From a checkpoint of a small transformer trained on Wikipedia.
Size: width 640, MLP 1728 SwiGLU, 86.6M parameters.
Training: a variant of SOAP for these matrices, 525M tokens, 4003 steps.
Each number is 128 + 24 x the weight over its row's rms, rounded and kept within 0 to 255. Layers, rows and columns count from 0. The size above them is the row's rms in percent of the matrix's.

# layer 3 attention key, 640x640, rms 0.158, rows 524-566, columns 320-399
size [ 96 100 104 102 103  98  94 104 103 100 114  99 103  99  98 107  97  97 101  98  99 100  99 100 100  99  95  99  99  94  98  97  95  95 101  93  99 100  99  96  97  97  99]
[[155 173  82  92 124 120 143  81  83 113 111  70 123 116 152 128 130 132 132 107  93  89 128 130 110 140 115 120 124 121 114  89 174 131 119 148 145 143 110 134 152 126 106 122 145 101 128 110 165 130 124 125  90  48 115 125 157  99 104 165  62 159 115 118 153 131 125  72 126 145 101 128 130 173 109  58 125 103 148 158]
 [103 110 113  79 137  94 130 152 107 113 146 111 120 141  99 121 105 125 158 108 141 123  86 118 152 144 103 112 131 146 150 143  58 157 143 141 135  97 122 149 152 187 180 168 119 143 141 122 150 136 161 135 135 142 123 102  95 123 155 149 110 183  88  74 134 162 111 121  95 128 125 125 145 126 122 117 109 143  88 129]
 [180 129 116 127  92 120 153 122 128 100 153  92 100 141 183 134 145 123 135 139  91 125 118 151 119 140 122 122 101  82 175 133 127 157 134 135 180 171 127 130 117 140 144 132 150 125 125 139 112 156 148  88 146  92 137 106 161 105 107  93 125 163 104 115 137 115 148 112 133 138 117 144 114 121 113 165 120 103 144 128]
 [ 91 113  95 122 150 151 107  93 110 114 159  92 145 142 151 127 100 126 108  93 119 110 103 102  93 125 131 142  82 160  83  88 119 144 154 119 115  89 112 118 136 111 131 109 102 121 182 116 147 129 108 134 168  86 100 134 112 142 135 104  96 137  93 170 134 106 133  97 136 141 146 170 143 109 148  90 137 119 145 114]
 [117 146 115 118 124  96 177 176 113 110 136 138 173 139 191 132 115 139 123 151 137  98 127 123 118 148 132 135 131 171 160 126 140 128  92 122 154 141 101  99 113  66 164 142 105 158 123 109 113 123 131 124 171 136 118 171 159 145 111 110 106  81  98 108 161 148  94 138  94 115 132 123 100 159 128 135 159 135 147 169]
 [127 158 121 127 128 117 118 184 134 108 109 128 133  89 111  98 178  94 166 168 174 120 131 128 137 111 169 117 136 129 100 150 120 126  73 178 142 122 136 182 113 146 127 145 138 134 156 109 115 173 145 161 152 177 146 119 155 135 121 104  98 141 141 127 117 114 109 129 104 111 140 140 142 130 107 132 115 134 107  94]
 [114 140  84 116 136 105 127 130 135 130 112  99 111 152 167 158 136 137 108 141 145 110 152 114 124 110 138 131 141 158 140 156 149 120 134 165 108 123 129 148 158  70 129 121 114 139 110 147 113 153 137 120 113 112 135 147 119  98 128 111 122 177 163 126 124  92 144 141 122 167 141 173 123 150 159 135 162 123 116 133]
 [130 105 109 169 102 170  97 174 120  80 165 116 173 110 134 137 134 132 120 138 114 119 129 123 133 120 138 112  79 115  77 134 132  98 151 138 119 113 116 157 141 127  75 114 163 125 101 107 139 149 159 127 170  99 130 126 114 116 111 133 108 109 138 103 122 132 169 128 167 162 138 148 115 174 107 152 109 105 158 129]
 [162 146 146 138 164  98 101 120  89 110 155 123 145 130 104 151 160 110 114 111 117 144 131  95 122 113 123 103 153 114 159 107 135  69 168 153 149 117 135 114 130 157 139 121 117 111 104 126 142  90 138 139 145 132 150 116 110 130 180 131 126 131 148 129 139 113 165 102 149 120 138 107 151  97 117 136 110  95 160 119]
 [160  84 138 110 112 123 127 181 145 119 158 157 124  92 123 131 131 135 140 167 127 112 132  67  99  96 130 134 120 116 124 129 134 122 126 132  99 132  89 111 110 133 145  87 118 143 128  97 117 121 151 136 123  82 126 124 130 138 152 113 122 143 128 123 126 168 136 143 128 128 150 184 142 136 138 146 114 123 126 159]
 [135 149 156 152 129  97 116 141 167 110 130 118  94  99 108 139 132 150 108 137 136  87 137 131 112 133 183 119 121 128 164 129 160 159 129 142 124 130 106 106 144 117 114  90 144 146 134 137 101 140 113 195  70 135 174 125  87  88 117 161 188 103  94 112 117 177 114 150 172 116 122 146 149  98 120 155 162 154 104 156]
 [141 104 114 143 158  97  99 122 150 110 147 120 123 117 128 117 146 201 127 126 113 130 117 161  90 113 107 110 144 109 118 140 142 113 108 115 122 139  71 180 171 109 141 147 135 151 151 143 160 104 123 132 114 159  93 124 154 129 116 125 116 160 118 156 106 119 135 148 116 155 110  85 112 139 116 176 170 163 116 161]
 [147 100  65  82 115 159 132  76  92 105 121 103 148 135 156 131 154  71  71 113 150 129  87 107  99 142 116 169 120 142 112  92 134 109 143 166 155 141 114 187 126  93 105 101 155 105 127 160 154 136 147 118 130 112 120 164 125 127 148 160 148 115  76 132 162  80  94 106 143 120 148 116 124 144 121 125  98 127 169 136]
 [145 133 130  88 135 130 143  81 122 137 137 126 110 138 106 139 139 161 127 109 180 160 132 149 127 162 106 122 138  98 128 124 145 191 136 138 162 132 151 119 125 145 127 119  81 118 139 127 188 141 123 143 112 100  98 114 167  99 111 152 130 138 115 131 105 160 107 155 156 127  83 126 115 121 176 142 145 160 134 146]
 [103 156 164  93 147 102 142 120 139 119 155 142 150 126  95 100  81 114 119 114 130 112  78 169 108 138 134 120 129 138 113  73 130 159 121 125 120 154 123 133 132 153 114 108 151 134 122 138 110 113  99 138 163 129 146 109 131 120 156 154 138 157 118 142 126 138  99 154 131 147 138 132 132 160 144 104 111 144 156 130]
 [134 151  94 158 107 136 129 152 164 118 112 155 163 124  93 145 156 136  98 153 148 138 173 149 149 112 123 117 102  95 124  94 120 131 130 139 115 113 159 106 145 122 100  70 169 112 123 103 155  96  92 118 134 157 107 103 152 122 138 134  98 150  94 114 140 125 108 146  84 148 111 124 118 122 128 130 119 156 142 181]
 [144  97 139 158 102  77  95 130 121 128 152 150 132  86 162  99  93 145 129  96 148  93  85 133 100  98 143 110 120  88 151 111 119 185 138 134 136 138 137 161 156 134 106 125 135 133  90  95 142 117 108 157 105 136 123  60 126 104 161 124 131  99 143 147 134 113 123 113 145 118 142  80 179 116 137 177 118 143 117 137]
 [142 149 135 142 130 134 137 121  99  87  72 156 103  87 123 112 118 132 142 131 128 129 121  91 140 141 107 133 111 150 134  97 114 126 139 159 174 152  66  93 120 151 139 166 120 147 157 134 114 155 151 117 136 101 114 115 107 127 134 141  99 172 128  92 137 138 173  83 107  98 111 120 147 125 138 114 121 122 115 153]
 [126 176 153  96 135  81  94 107 169 118 142 121 127 132 133 120  98  66 131 110 159 140 191 115 118 131 103 116 153 156 119 119 137 113 122 127 135 118 159 126 100 114 127  99 119 113 183 123 109 158 109 125 125 108 173 115 106 164 121 125 125 125 153 138 143  77 171 149  66  95 116 159 129 164 151 142 153 137 135  95]
 [166 117 101 136 150 119 133 112 123 105 114 122  89  88 143 149 117  92 100 141  89 143 128 138  95 121 129 122 140 134 141 151 148 129  77 109 155 156 113 145 103 141 122 164 129 107 111 155 142 143 135 134 103 104 107 137  86 140 142 150 104 110 139 108 182 131 134 102 153 153 146 155 123 124 130 160 138 145 104  97]
 [138 132 159 106 123 137 107 142 118 153 129  81  81 140 169 132  91 112 120  92 129 145  98 104 187  96 109 148 118 149 108 125 104 143  92 127 110 107 136 125 122  95 134 138  80 120 114 127 105 135 136 123 141 145 120 160 112 141 123 120 106 142 115 127 147 133 137 110 136 160 141  88 129 149 118 111 125 117 131 110]
 [152 140 140 103  86 121 135 117 157  99 139  73 139 112 152 115 117 130 149 125  68 104 126 132 168 109 143 112  88 127 135 121 124 129 121 124 120 128 113 160 136  67 113 124 120 129 103 158  94 172 116 130 120 114 113 141 108 123  97 139 144 111 134 116 171 123  96 134 118 164 155 150 122 106 109 120 127 112 164 141]
 [135 181 122 163 113 119  99 102 148 141  72 120 144 122 127 135 114 185 120 130 170 115 112 129 137 155 130 136 123 107 115 158 106 110 158  94 156  82 140 117 125  98 122 160  81 140 157 168 146 161 159 135 128 102  74  90 140 119  89 124 123 147  93 166  73 130  65 168 125 124 100  73 102 145 132 118 137 146 113 139]
 [106 140 180 102  65 123 166 106 115 137  84 117 137 105 146  99 151 140 104 118 117 176 102 113 148 105 100 113  86  88  86  97 122 147 137 131 108 133 128 113 144 143 170 111 119 170 127 160  99 181 153 132 156 133 170 104 128 138 100 141 136 110 156 173  96 135 165 118  81 118 101 101 117 130 134 161 116 138 142 108]
 [139 121 130 132  85 195 151 126 120 135 117 149 109 116 142 117 137  90 123 136 151  98 112 126 183 107 148 112 131 138 100 136 121 115 124  97 127 110 105 111 166 146 102 123  90 128 127 109 112 134 104 149 172 131 144  55 138 107 144  85 144 123 126 178 132 143 123  96 137 102 144  79  98  93 166 160 129 150 131 116]
 [150 176  83 129 125 134 146 141 114 119 100 148 163 153 106 172 124 132 162 102 124 144 158 108 132 181 101 143 132 134 123 194  82 136 114  71 161 133  91 124  96 143 162 177 122 139 100 164 143 145 111 110  94 115 150 118 126 132 158 148 131 127 105 152  85 176 130 112  96 138  86 141 116 132 134 155 146 125  88 116]
 [ 76 101 128 152 128 142 128 131 170 135 115 109  86 160 101 143 157 110  99  95 132 104 140 146 128  90 112 110 122 112 125 141 134 124 179 135 145 136 158 120 102 132 137 176 143  73 146 113 109  99 108 136 118 135  76 125 128  86 174  98 114 151 154 110 187  93 154 112 157 146 143 100 131 106 155  68 158 124 125 128]
 [125 154 144  84 152 107 136 104 144  98 154  91 105 142 123 112 122 147 129 134 115 117  83  89  78 142 120 106 150 162 101  87 107 150 119 115 154 164 115 150 133 152 126 131 132 116 149 107 130  95 186 110 135 151  99 100 119 130  98 131 158 116 135 117 150 142 126 131 148 141 117 133 117 136 119 113  94 117  98 148]
 [130 109 114 152 135 131  86 120 142 150 147 104  93 146 147 121 125 109 118 170 107 114 177 101 111 151 155  32 193 133 130 127  98 128 137 161 129 126 125 123 165 105 106 127 123  92 139 110  96 157 141 118 145 103 160 151 110 137 138 148 108 147 142 155  95 108 112 135 127 107 133 129 120 167 124 160 144 111 111 131]
 [126 156 137 122  81 162 157 116 139 109 120 138 137 153 139 101 103 126 125 133  62 108 106 137 104 153 128 142 171 125 144 169 142  96 137 136 129  69 120 149 100 118 170 129 126 137 108 145 122  77 122  93 161 153 119 128  86 111 147 114 142 136 136 165 118 110  69  96 144  98 140  86 134 168  94  86 143 125  77 164]
 [120 129 145 129  93 138 122 120 112 125 182 131 116  80 104 102 161 156 127 108 108 116 174 166 116  66 130 132 112 126 150 104 136 134 106 148 132 171 123 138 157  98 133 131 179 164 129 104 150 103 131 117 134 134 127  93 172 175 129 134 142 186 130 207 118 170  96 146 143 129 131 132 141 142 153 124 141 108 151 137]
 [114 128 145 119 118 161 110 162 146 146 139 123 128 103 146 142 116 164 161 163 126 133 138 122 128 111 128  85  96  96 115 133 146  91 129 145 110 124 138 118 122 173  86 182  91 134 130 138 117 155 135  93 151 163 164 154  70 102 131 157 142 132 146 120 106 149 131 145  84 184 124 138  82 149 156  78 124 111 159 110]
 [141 112 130  98 111  97 134 139 123 157 120 162 132 140  66 156 177 113 163 137  98 140 134 137 104 128 158 135 130 111  95 133  94 132 137 120 107 151 121 132  83 133  97 137 159 146 117 115 145 108 140 161 139 138 161 155 122 166 173  85 161 117 155  95 109 132 127 141 101  80 109  94 163  53 140 139 116 120 156  95]
 [133 127 153 131 150 135 144 168 184  94 178 125 145 120 127 151 107 137 112 125  96 128 130  46 117 143 139 149  97 178 128 144 130 152 129 107 155 161 141 129 140 114 156 130 117 146 126 130 174 111 198 134 101  98 133 115 187 145 135 159 161  98 149 106 103 167 114  94 129 148 128 161 144 138 111 138 115  89 150 143]
 [113 131 136 118 154 109 102 131 125  97 125 143 140 102  85 152 135 141 122 126 121 119 175 140 110 107 115 156 139  72 144 156 125 118  95 128 171 144 128 134  99 112 136 102 120  87 140 113  91 143 127  97 106 154 144 103 129 191 153 155 147 117  99 136 108 115 158 147 112 129 139 153 149 166 114 103 132 145 123 124]
 [115 132 119 135 108 113 120 104 140 132 172 124 142 119 154 140 133 150 139  91 165  96 160 144 159 100 163  69 125 169 135 124 110 120 134 135 136 156 121 168 111 128 126 145 107 153 110 112 138  95 125  98 156 142 145 164 128 141 126 147 110 119 123 118 109 154 118 122 182 120 139 144 144 139 155 109 148 149  92 132]
 [138 138 125 137 134 158  88 168 123 140 152 152 100 101 135 145 170 183  97 175  97 102 159 134 115 121  99 138 140 108 141 161 110 130 103 144  76 103 132  99  88 107 131 154 141 123 149 136  78 117 130 107 182 118 149 129 154 118 159 173  98  98  87 150 117 138 127 126 106 140 133 157 118 144 142 114 130 155 125 103]
 [ 77 107 140  91 154 150 141 134 121 106 131  93 158 112 152 144  91 125  74  97 151  71 159 185 122 132 139 120 145 109 112 125 146 110 145 102 159 152 123 165 157 114 130 138 122  84 136 141 134 111 135 116 126  92 161 146 140 141 127 129  81 138 143 107 153 134 106 104 122 140 103 150 131 189 100 110 155 143 154 122]
 [208 110 140 145 158 151 131 120 138 163 146 149 142 133 124 111  86 129 161 140 133 105 146  90 138 106 113 145 113 106 112 131  97 127 128 133 118 140 123 133 167 149 126 112  84  95 115 155 163 143 146 123 158 172 104 133 129 132 163 109 207 121 108 117 162 141 134 153  71 134  95 135 132 132 128 117  45 146 159 159]
 [109 115 135 105 115 132 160 123 138 120 141 168 122 168 137  76 127 146 174 160 110 107 149 178 122 177 141 137 126 115 128 143 129 136 174 104 140 128 110 119 137 103 120 113 154 123 152 163 123 135 116 122  92 124 120 148 101 121 154 110 145 131 162 132 122 125 149 123 139 130 162 111 132 121 134 226 114 162 122 141]
 [147 110 162 154 135 166 173 130  88 131 107 127  90 100 161 147 136 132 191 156 173 103 130 163 131 121 140 109 149 111  85 140 106 129 117 113 199 104 107 144 132 132 117 115 135  83 155 109 134 103 144  97 132 127 175 134 132 160 132 120 174 108 104 161 128 157 137  98 140  96 102  89 140 138 136  95  95 130 132 116]
 [115 148 104 144 133 128 128 102 111 135 119 114 109  90 151 147 151 134 106 122 128  91 155 129 128 153  90 139 115 128 108 139 128 138 123 141 128 124 146 151 176 135 108  84 131 129 132 108 141 116 140 106 126 133 145 134  84  99 121 121 133 132 117  92 149 132 143 101 147 170 154 138 124 116 106 156 155 124 118 122]
 [118  98 131 149 135  81 135 126 106 155 118  83 118 150 170 149 128 145 118 114 159  99 168 108 101 119 119 136 100  81 147  77 110 145 135 177  99  99 104 154 111 124  98  82 142 129 135 101 128 134 126 111  98 161 135 154 123 103 114  91  96  98 156 131 129 116 104 133 105 103 145  86 156 157 109 116 142 140 122 160]]
# layer 3 attention query, 640x640, rms 0.155, rows 525-566, columns 320-399
size [109 101 105 104 105  96 104 104 102 100 101 101  98 105 104  98  96 106 100 108 100  97 103 100  96  97  97 101  95  97  99  97 101 101  98  99  97 101  97  96  95 102]
[[130 129  93 140 133 113 153 162 122 143 133 110 115 143 152 121 112 140 115 146 118 128 137 145 101 217 143 155 125 149 124  91 135 113 128  96 142 153 107 142 176 114 125 145 110 101 155  99 132 102  88 161 146 125 163 181 112 109 109 176 131 108 109 138 136 104 141 152 150 101 153 185  87 105 147 102 160 110 111  81]
 [116 140 176 157 112 152 138 161 108 147 120  84 159 133 136 164 150 120 111 152 109 115 112 175 118 104 104 110 169 103 134 132 131 101 105 117 148 158 119  93 172 143 139 130 128 122 156 130  94 181 145 112 113  72 124  62 139 144 112 125  86 165 103 125 109 146 139 107 102 129 140 112 143 151 127 120 155 129 150 177]
 [148 116 147 180 146 149 151 108 144 152 112 165  97 162 143 137 101 133 100 144 104 104 141 176 160 206 124 162 168 111 103 147 107 111 103 113 136 107 154 146 129 119 155 122  96 135 110 155 119  96 141 170 139 157 103 158 102  76 165 126 134 127 123 138 140 133 158 136 125 128 165 129 139 144 118 131 158 126 135 151]
 [147 135 119 126 152 142 149 201 116 163 159 103  96 112 156 142 109 141 157 157 116  85 121 178 148 125  98 121  97  95 101 145 169 110 149 132 121 106 133  85  99 145 135 143  84 138 165 130 149 141 118 112 132 154 144 116 102 141 142 143 131 126  94  85 100  89  89  67  76  96 111 127 124  75 144 114 159 103 132 138]
 [ 87 154 134 122 120 131 149 111  92 147 117 102 150 158 149 132 124 111 153 126  97 160 131 126 140  90 118 131 109 145 131 182 102  90 136 146  88 106 109 119  85 125 119 122 135 154 138 157 137 181 144 104 142 137 167 149 169 139  99  90 157 160 125 119 112 130  78 136 131  95 128 143 123 142 146 111 106 116 102 134]
 [ 81 115 131 119 131 136 131 127 147 195 139  95  99  99 143 132 111 111 112 123 100  89 127 151  79 160 134 161 110 112 129 118 154 134 134 117 168 123 101 102 141 143 133  93  93 141 117 143 156 124 148 165  94 152 188 152 108 105 159 137 118  88 120 132 157 130 132 118 134 117 116  61  80 143 148 159 132 105 123 140]
 [106  88 144 124 112 123 163  97  80 120 137 157 146 155 128 122 146 117  99 147 128 158 114 124 118 113 125 165 137 123 117  75 177  89 129 159 154 151 168 138 180 139 149 131 108 147 137 131 147  87  62 148  89 159 130 157 157 119 157 138 160 130 103 115 124 108 112 113 139 150 139 136 131 122 149 157 125 131 154 139]
 [ 79 138  66  94 114 112 120 124 123 134 115 137 115 141 105 138 131  96 141 139 148 146 166 128 118 149 120 149 109 145 127 109 133 145 114  80 120 135 150 145 130 146 173 159 155 106 127 146 117 109 140 138 130 101 175 140 146 127  78 139 119  99 116 137 159 129 131 120 164 129 150 122 136 120 159 120 122 136 147 107]
 [103 134 139 169 129 140 110 160 116 141 187 126 104 109 108 120 127 145 165 146 127 119 116 150  66  97 124 113 138 111  88 127 156 119 162  81 140 130  82 163 100 115 141 122 111 120 172 145 124 100 133 112 150 133  86 120  76 136 136 125 151 140 113 139 135 107 140 122 141 111 141 149 132 135 144 118 169 127 133 151]
 [138 100  98 135 124 144 111  54  96 147 136 173 118 135 140  95 136 165 189 109 151 132 150 114 185 143 141 151 131  82 159 100 146 173  93 106 141  99 159 121 130 177 118 141 159 157 106 143 114 151 125 110 106 156 117 155 132 146 124 112 109 145 148 153  92 130 121 108 145  95 127 101 125 139 126 134  92 143  99 142]
 [133  69 136 116 143 182 145 135 122 159  95 127  89 122 132 153  95 105 100 172 143 149 152 144 115 109 146 165 162  89 127  97  98 151 114 121  98 108 157 149 171 148 189 131 125 111  74 128 109 148 130 160 125 201 125  71 159 102 130 154 114 114 165 158 131 177 139 110 141 155 122  91 105 156 118 118 136 151 144 142]
 [122 129 116  99 139 134 114 148 111 149 123 103  59 139 136 135 101 104 148 109  80 116 163 154 106 152 103 142 163 101 108 153  97  91 115 150 132 120 125 130 118 126 144 127 114 122 125 133 119 150 142 158 163 118 156 138 116 158 161  81 129 127 115 115  96 115 118 108 140 139 131 115 148 168 104  99 157 136 118 107]
 [143 102  78 151 111 165 139 156 100  83 133 107 162 159 141 127 118 159 125 130 109  82 134 115 132  97 118 156 148 184 144 174 149 132 136 129 121 106 133 103 162 126 167 160 147 118 121 117 135 134 189 150 106 110 147 142 108 108 100 104 108 119  95 178 114 131 150 156 113 126 143  96  61  83 110 134 136 153  81 138]
 [106  70 139 150  97 107  98 159 144 126 119 126 132 134 108 119 113 122 121 148 133 110 115 114 123 137 150 116  88 153 185 119 147 180 134 108 134 143  80  93 175 133 128 144 128 145  98 100  86  93 129 130 111 167 107 106 141  96  88 130 103  99 171 121 110 136  96 182 148 172 195  80 135  45 122 176 105 135 145 137]
 [136  57  89  82  87 133 143 153 136 128 166 112 161 117 149 108 128 150 146 135 105 112  85 114 103 110 109 149 110 179 136 110 137 131 118 118 119 116 127  94 129 127 167  99 111 162 125 128 137 146 141 129 133 112 172 161 122  95 102 145 115  85 131 151 117 157 152 139 136 126 118 165 140 105 175 109  95 119  96 108]
 [ 92 136 140 125 113 150 118 131 125 152 135  91 155 144 112 142 122  98 158 152 131 120 159  93 131 152 128 123 160 113 126 161  64 124 158 164 120 157 159 116 131 104 141 119 154 108 137 105 146 134 153 138 110 114  96 127 135  89 126 133 115 154 121 176 127 176 140 122 111 106  68 119 157 124 169 134 128 125 148 147]
 [140 119 149 166 124 118 109 123 142  74 156 112 166 139 129 134 162 118 137 103 140 150 161  82 110 108 111  98 133 130 141 144 124 113 141  98 127 199  81 133 161 141 126 175 133 106 123 142 129 125  92 114 144 136 126 120 140 130 154 128  92 104 135 123 145 136 165 151  96 120 186 132 113 150 118 175 149 119 160 131]
 [164  93 156 148 129  96  85 164 114  92 130 130 118 150 130 162 152 127 101 127 122 119 128 153 109 196 169 131  80  84 121 129 154 130 144 148 120 124  92 105 135 160 145 101 121  91 141 138 138 115 160 127  95 117 138 130 140 138 133 136 156  96 147 107 152 129 105 149 107 126 120 155 130 150 106 136 126 129 168 122]
 [115 111 107  89 155 150 121 173 146 123 129  97 111 143 143 158 119 165 101 127 105 132 151 147 112 135 130  83 101 171 137 113 157 126 129 143  98 117 181 153  87 224 118 147 160 166 165 123  72 111 167 113 146 134 127  88 132 116 141  96 101 135 144 121 112 105 104 131 120 110 156 147  91 152 114 108 160 110 188 119]
 [ 96 115 157 139 136 154 140 179 151 127 105  98 153 118 113 138 156 121 145 164 158 181 129 130 151 116 132 112 113 100 119 117 153 123 146  93 155 148  97 111 128 133 104 156 168 153 129 111 174 151 155  87 150 127 128 105 137 164 162  98 100  66 145 148 132 147 158 102 114 121 179 166  93 123  86  82 116  83  98 152]
 [142 133 128 125 164  94 161 141 146 136 101 126 155  95 136 100 144 115 126 118 154 111  99 116 110 113  85 112 119 131 114 120 100  96 163 114 168 105 140 135 161 144 125  96 155 130 139 115 123 105 148 120 166 130 150 157 135 157 138 131 107  96  98 115  60  99  75 121 135 125 122  88  97 180 164 135 133 121 112 138]
 [156 114  89 107 159 146 153 119  66 151  86 131 117  93 144 113 122 140 132 117 100 157 129 137 163 117 176 133 120 179 118 129 140 136  67 155 122  93 140 159 124 151 123  94 151  93 120 171 128 117 115 102 108  66 153 158 155 152 130 129 163 152 145 161 152 119 142 137 135 126 114 144 140 133 158  89 148 180 121 152]
 [100 113 113 140 125 155 127 170 124 121 136 136 160 111 113 117 125 154 181 150 132 113 122 121 101  98 129 134 116 190 135 129  93 121 121 128  79  93 185 117 116 127 122 153 151  94 135  64 115 141 142 117 159 103  74 125 161  96 142 129 103 144 141 130 148 136 158 146 123 124 187 114 104 111 156 167  97 150 150 136]
 [173 109  88 141  81 110 103 187 119 139 177 116 122 128  92 155 124 149 110 142 141 149 121 136  95 103 130 108 114 121 156 138 127 145  94 101 150 124 135 115 137 117 126 119 125 133  93 105 143 147 117 120 140 137 143 130 128 124 136 136 122 122 126  88 115 160 112 137 126 117 136 103 105  80 128 153 133 152 164 171]
 [112 130 122 132 141 157 116 116 133 142 120 147  91 143 121 124 155 109 124 112 142 140 133 180 154  99  93 103  89 124 114 107 134 113 146 163 149 169  77 127 123 133 128 146 112  97 138 114 124 124 134 105 164 102 158 131 117 104 123 137 142 119 151 140 106 120 153 136 125 102 157 155  94 166 108 117 139 134 128 112]
 [162  99 128 142  99 129  83 139 117 127 124 123 146 106 107 117 121 108 138 104 113 123 175 118 153 119 100 129  96 153  92 152 169 105  86 135 120 142 115 112 135 126 139 161 105 198 138 122 109 157 118 127  92 114 149 122 103 171 127 136 122 125 124 108  87 157  86 130 110 113 116 144 132 107 155 152 117 117 100 112]
 [116 165 161 134 163 132 121 122 180 149  99 117 123 125 156 131 126 113 105 108 107 127 123 142 138 119 121 151 125 115 164 123 102 104 119  90 121 140 113 121  80  95 129 152 143  68 129 114  79 105 123 125 127 114 141 118 108 131 128  96 156 129 133  97  72 140 109 121 134 168 172 158 126 113  96  48 144 106 139 102]
 [117 110 136 156 111 120 123 137 139 140 101 146 151 157 106 202 139 112 128 161 163 104 101 111 147 119 137 154 177  72 123 131 144 138  97 154 138 111 110 130 135 107 111  94 130  99 142 115 136 132 100 132 103 139  92 127 163 112 114 139 119 121 104 155 179 136 179 174 162  98 162  87 118 136 114 146 118 154 133 137]
 [118  92 151 141 165 146 120  69 140 162 164 117 159 137 131 154 152 129 168 123 128 115 155 118 159 112  99 114 167 100 132 112 150 146 110 163 166  96  91 145 114 151  75  85 169 119 129 115 124 122 139 118  89 156 114 150 174 143 100 143 141 140 109 148 130 158 121 102 116 150  73 122 148  99 159 142 129 148 136 138]
 [100 134 116 127 168 105  97 126 122 133  99 109 176 130  78 108 112  87 129 146  86 104 129 146 148 167 117 165 157 128 120 164 146 128 153 103 132 150 126 104 150 106  88  54 134 155 128 105 150 159  94 107 100  96 127 121 116  94 128 143 152 134 114  93 173 154 175 171 148 129  91 129 100 121 117 148 151 122 149 134]
 [141 154 128 117  99 141 119 104 168 148 123 116  96 118 134 122 177 186 132 135 149  95  70 147 134 109 144 123 148 133 160 116 120 134 138 108  73 119  88 161  88 107  95 115  98 114 147 117 155 162 151 109 147  91 137 130 111 143 122  77 132 161 141 142 125 136 104 144 190 124 105 132  69 153 126 103  81  93 122 135]
 [111 142 123 164 140 128 139 105 109 147 121 133  85 205  90  81 100  93 111 148 113  88 128 136 107  55 146 147 114 111 129 156  81 134 139 148 158 121 135 102 122 127 129 133 115 128 144 110 144 160 120 120 173 131  92 110 169 111 154 154 141  96 114 148 119 134 126 121 165 110 116 162 134 119 122 109 145 147  92 104]
 [171 116 131 131 109 121 128 158 117 145 164 147 117 122 141 156 109 130 121 131 148 131 127 191 104 170 128 146 118 141 110  84 137 116 117 123 138 149 157 128  92 135 147 112 114 112 128 154 144 118 108 162 120 137 172  86 116 147 148 103 173 140 115 127  96 131  96 111 133  92 120  85 137 122 107 154 113 151 137 105]
 [191 158 179 155 119 123 148 121 118 137 100 128 119  97 106 121 149  91 141 110 133 141 133 121 142 137 109 130 158 140 157 122 123  93 117 142 127 158 114 184 145 127 126  90 110 126 129 161 144 126 107  99 131 135 100 117 137 103 125 157 152 145 132  84 134 130 139 134 155  87 118  88 133 140 132 134 109 112 154  88]
 [102  99 174 104 113 157 135 103 177 114 100 132 146 123 149 105  99 146 107 129  88 144 145 127  97 107 126 151 144 149  98  90 106 129 135 106 130  97 116 126 121 120 123 146 151 115 142  87 133 116 164 157  87  97 126 122 109  72 127 139 113 142 144 129 138 117 137 159  76 127 126 126 133 124 125 109 113 152 102 137]
 [131 112 164 181 157 164 113  98  87 154 104 113 145  89 132 143 118 123 101 134  93 124 152 136 156  87  99 156 131 125 141 116 127  98 117 109 134 169 153 119 181 138 120 176 119 146  81 136 115 138 149 106 120 114 146 142 130 151 125 164  80 146  87 114 120 109 122  91 133 115 127 103 147 129 111 101 160 135 103  91]
 [145 126 131 123 158 118 123 137 102 110 142 128 116 175 133 165 140 164 164 126 116 144 130  82 136 157 114 133 125 109 119 113 159 117 121 143 124 162 103  95 143 198 177 109 137 101 144 131 141 155 120 137 118 124 103 150 137 122 145 150 130 131 102 113 141 108 117 132 131 129 112  92 114 140 115 133 102 133 106 186]
 [ 68 142  63 132 114 128 131 144 116 140 117  93 158 114 140 121 122 163  87 127 104 176 120 158 127 131 130 123 169 183 119 118 135 101 152 114 125 113 112  96 137 109 126 112  63 104 128 118 124 115 140 195 129 135 105 167 124 132 106 177 117 111  75 142 147 129 134 157 137  94 150 174 111 121  96 141 160  88 112 125]
 [136 172 135 139 164 140 150 122 192 142  93 102 127 114 116 133 119 111  74  98 127 110 146 166 144  85  80 128 155  98 121 100 130 112 137 103  48  76 129 111 130 144 128 139 103 152 147 128 127 131 146 105 159 141 117 121 106 155 181 184 136 163  82 136 118  88 108 107  95 138  83 125 179 160 114 120 133 140 104 155]
 [120 126 120  88 130 121 117 140 118 165 171  63 145 134 166 134 147 117 110 113 126 112 142 151 152 120 143 137 124 128 164 115 123 134 128 125 108 166 149 171 143 126 132 118 126  87 171 129 146 148 130 124 105 192 121 107 123  87 154 133 145 107 128  96 119 163 106 129  93 168 148 129 112  92  97 102  90 123 133 123]
 [130 106 140 108 172  63 127 126 191 127 164 153 133 150 108 102 128 149 113 101 123 124 129  97 117 130 154 132 122 128 144 122 142 138 148  86 135 147 134 153 139 147 108  94 117 128 137 109 132 132 127 143 119 196 150 119 141 121 136 105 130  70 124 121 128 192 143 153 123 127 146 134 122 115 135 140 124 130 118 181]
 [131 122 107 161 120 179 135 154 109 129 122 137  88 119 135 143  74 131 137 130 132 115 115 137 135 161 155 129 186 118 174 112 118  85 153 100 139  92 138 137 151  94 148 172  92 139 180 125 119 128 130 119 125 113 176 157 141 166  83 119 181 160 111 156 100 147 139 108  90 171 117 162 101 152  95 109 135 144  91 117]]